Part of a small language model's weights.
Size: vocabulary 5142, 2.23M parameters.
Architecture: LayerNorm before each block, rotary positions, untied embeddings.
Training: a variant of Adam for these matrices, 106M tokens, 6820 steps.
Each number is 128 + 24 x the weight over its row's rms, rounded and kept within 0 to 255. Layers, rows and columns count from 0. Numbers have three digits each. The size before them is the row's rms in percent of the matrix's.

# up: layer 4 MLP up, 384x96, rms 0.06, rows 350-383, columns 48-95
# down: layer 4 MLP down (transposed), 384x96, rms 0.0413, rows 350-383, columns 48-95
up350 018:134130178113129178120115156119158152143156125122158160155131138132104137191112097118161148143146135158130132138099108121125078184123120133136129
down350 019:159147088162161119106151133144105098116125157145071134092135159099145135093133108153126091109125132134129113166170140130160163083159105094159148
up351 018:126121142113108101106132148133127117115122107102125145136136142120114126175090074078098103103142115149144107124102104117088135124104115146129063
down351 019:129127081144165148110119120090103155155149179119092123095143116104116103053160177147152133141123170131119127170128159125158119127125113067135155
up352 017:097122113129118127123147138128121100133114088127100120113105132138122110063163116130125112094106109123092126137121067133127112094134113107142122
down352 020:157140125128124128131122112130139124103123145151162143130135108145154170170111076132108159158152132139147133086131150146156136162132171142115133
up353 019:175156161128122122130156122126132115122137133125133125188150125152107153106142132110129126135120111105153108164131119178119190132152102158157113
down353 020:101111095123133149077131167108105159173149150135141151055140125117131127139118158150146133115156137134115162063126162092142122103102166107131138
up354 018:160125118146117123121151157140139139145137165141151109122145113147188133160135170159140147147141152134124138117146168136136167145158155147133149
down354 017:093133164088173112180126115125112120112117082134141155163124145124100112125128171139107124117081117098131141121129108142111120105123126128111138
up355 018:160145154112093139115129107105114123114103121129161108165150097129057154129094069122138145147110125097149110135119119161101095143117099114107086
down355 017:092122084127134099097130157104124134171159123124078149079122136105153121146154177131126103099122107125097143086122137095133120080138131166154160
up356 025:117115124143110143111103120111137123100131115127169142127102097141082124132125094108140117144115123117104116112083072119091036144089127158133159
down356 026:136144137115167131134146127142104102118116100127047124107130161091138134125117072128100120103115111115138103124144143124167168098183099083119107
up357 022:134127124133119139104069105098151146103166136134166128123114110127104105158123124110151135154128133140092133118106124093146088167093173133139168
down357 026:125139166140178139148177125158107091128107084129095117131144160115124143095119109141115100108110117122138126166145125140120153107174077121135119
up358 017:136139169110151175144118136144156153129137113132141158145127142132143108174146110132163178124160127130114143130111112135186046147141130111125148
down358 017:158123095168117104080142116116125122116144170110121125108120138110123163121102077123121093130130126162130111144142116113106167120123111124163131
up359 129:118123123074119123125120104145154116076140144136137115159110109145130108108157133104125125116135120031115118080145133086140133125141124129139104
down359 140:127100132157117131124102147119082138164116116152121143142126128138109161145111106135125134147129138195122115164123121102126139133183114132117162
up360 016:125127141134123134142126086126139174125141129133197115139107157142118141122116096108139145141152097094122106122126138124065104151122096132126132
down360 016:158131108144156139121147132096136087120153129110054103138161102094102135161135125144149105126135134123108136131105106128137129108138147118124130
up361 173:129159110113113127138073113127101127136173114126109148156164056143141143160122120110109113140103142088101141124138149117141099144156126107149106
down361 178:126138157144143148132147122167139082110149173147115144137082170099120133093125112143129142135144115159156107092146101123124167124138133169137171
up362 027:170134156122118134113150134141145126141124144106127152151151132126148155146111144142126130123128135188145130137138152130127173159158131141126102
down362 026:096151110144159126119098139115091139136136143149130117114137151126119089103125150156135106140132159095095118136145141137128120080068124084168145
up363 021:101124149130135136136103094113114145127153116137200129133096125131103132147118082101131115151143122111128086121097098099078097135098118149151115
down363 023:149112091113141113108159147122140096110137120083037123117139120123136118122134118127132131087124126143128136130121120143156131131164119100104130
up364 176:115097120113112113130141056151129118107114137132108172128143073152134106126170149113111151090091148067104144149140154094123129129121129121134121
down364 170:141123148150126152099108162104094127124093110145135111160090128134134133157100129158134124145176093166128096082116119139135144134155097125145140
up365 018:134117124155142176148103154134134130144155112158113132110125149124113116152143179150159153125129158158113167114145138117170092118145145104122148
down365 018:143172150120110076133144113162167126096093116145138129163107115166150154132128087127095118179129111122149105153131122142121135148126120169121130
up366 018:157131184121139170141110177129165158152130102117113161153116129123109112204137131116163149138151112167119148121107140117126103155148134125139132
down366 019:134119084134131092099142095130102109116115174170124127097132148126119154077110113140113075133122158144120105157151138132139133129081095064149135
up367 021:103108106123084126132144094120115135130112115116137105100093119138130137069119068116093124120115097127121108121117120116057122111122103121120113
down367 017:159146129115170113135125113106150119107126152137105129169145115108125113164127140147157144131160155127109114107115114126167108163131171123103141
up368 030:125148127133133148146123143145128153108127108149157165152139115135081132202109110149169144140148136123122139135114144138120035149123126171125173
down368 029:150139130156148122122141128123145140132138160122055127112128162118161147116152105093105121127095110137139124123148115124154194113193112100139114
up369 017:133115152121122146120133106125146122157123136133136119127120128156181148096145170154139161130125145120136102141099099168116159159152129112152137
down369 017:145129136129120149142170149114113111113129114134150167174132134115133116167126112140133117108135121126127151101150145116141124099103143166105115
up370 016:164141158126149141153135129151139126148133133111142149156134155157157145167110115159127143148155151105144090151089092175118131147149125156144072
down370 016:148124105141115153090146153074130130139121140132101128129124133078115122113155141106141124127142111126105132118174173086130132099089133096131149
up371 015:142151138107153111133191193147143110150103103090098170138146163128167105165144123120120089102123161145130133142128130147138135107157116160131091
down371 018:139110104138117147114083109127102155142139179158148146116143120126117161094122147106131161174151149149130113128169151124156140134094148084136143
up372 017:110129095121120114126149191165129131161115149155065120100143131113145107142137159139117145094155131131115148112153184121160166096147141082104133
down372 020:123119163136122115156115112108156153127125152135202162157123120167150139125135169144125118187104145153138136145131107146110127157122138203141151
up373 017:146142152124161136128120124114140152105163135134208136149116140144096153147145148107164140154138123119125151140137136138120063166119116162152177
down373 018:135144123154133152127151127145134093126141105144056129101156133099108131144117074150113119108131113122123133146126127130127139108182118075118120
up374 304:127122182099130139159153108105130145102121130182127134089119115096116065130124127120122149128140103096100151091116121142093167084151152100091134
down374 238:097084133143112116120153159167136140109081183141072119105136167114111135098103113075085143125108109115097126186139147123122152119134147134133148
up375 023:116134116143144144127059160126155134126154110168128144121112117108113094142132159125172133147169123147093119113116143076158094127106153113134163
down375 025:137122144126136112122158109143120121097101130114106112129131155152142154116106081125083094133087138150152145148147110149108161135175090163132121
up376 020:122137145117116125143140108118115140092115113117175133146126125144109147103120063114120139135110115090127108128109102150088063127120075148123119
down376 021:143128092126127142095124123113139123152165128113050135094123106102120117172130097109138154087158107124135115108111131105153127128151167110112129
up377 022:136135147141142146155171137152149157140147117142160149133121164158122153158154126116147126132145129137140157145138163168120126146161128150147149
down377 017:151123127182142151108115110105125132112132183157132122109171124085137162108110141154141129155163152165093109141132125116152118142140126080149141
up378 018:138116117134110149115126132143150140173126166150109122114128122128165110152123183145128166125132136175118150111126157102179153134134169076100138
down378 019:121128156128158096169129109128117102096112104109189138175121146140134137120129128168109079167106141116133120149141081153107129125111098176163126
up379 211:141093090119106114135104166139141155112128161152152123107173123122125080120090101118112142140101129125146087126106128126117100147135142129124170
down379 200:111181148103158151115145123145093140167140105084128098124102112132136141130144128094157122119133118142099139105136149124141163148173083104147121
up380 018:123107139162089143122121152152153154142123130125099164119127147122135109188086122108113123124147110165136144115129172099124114121114136090101096
down380 020:137139094137188101130127115107101144125135174127128091143125125119130125055158161144132107160113181119136098169106108141147134139109099136168160
up381 021:110119141118124183139099150128144161142147139144136147114125123119126129180113150133159177138137153175117157113132135099178067152125159092108154
down381 021:161152141172156084145143108166140092119103133139134127162124162151147133117150096157121089144139114131150115194134107157111143142150093172165136
up382 021:125118124105107140115127175127142136166129140111076121096130146115164112154115091119108126124108144175108154115136150081171139124139145081098087
down382 023:130122130125131094129101078117115113112081143162190139158122111147111120079128160147144100156136153112119089177136112144098099124064108135152162
up383 018:088115122110140138121095156125116126152154148127139106095108143116183102106133120150110154130138156135091127105140102083173125105124125093120111
down383 020:154135120086099103135145095154152082088098087108107136151102086138116121144126085121126136127118107128165107173119106159098102153119146175090139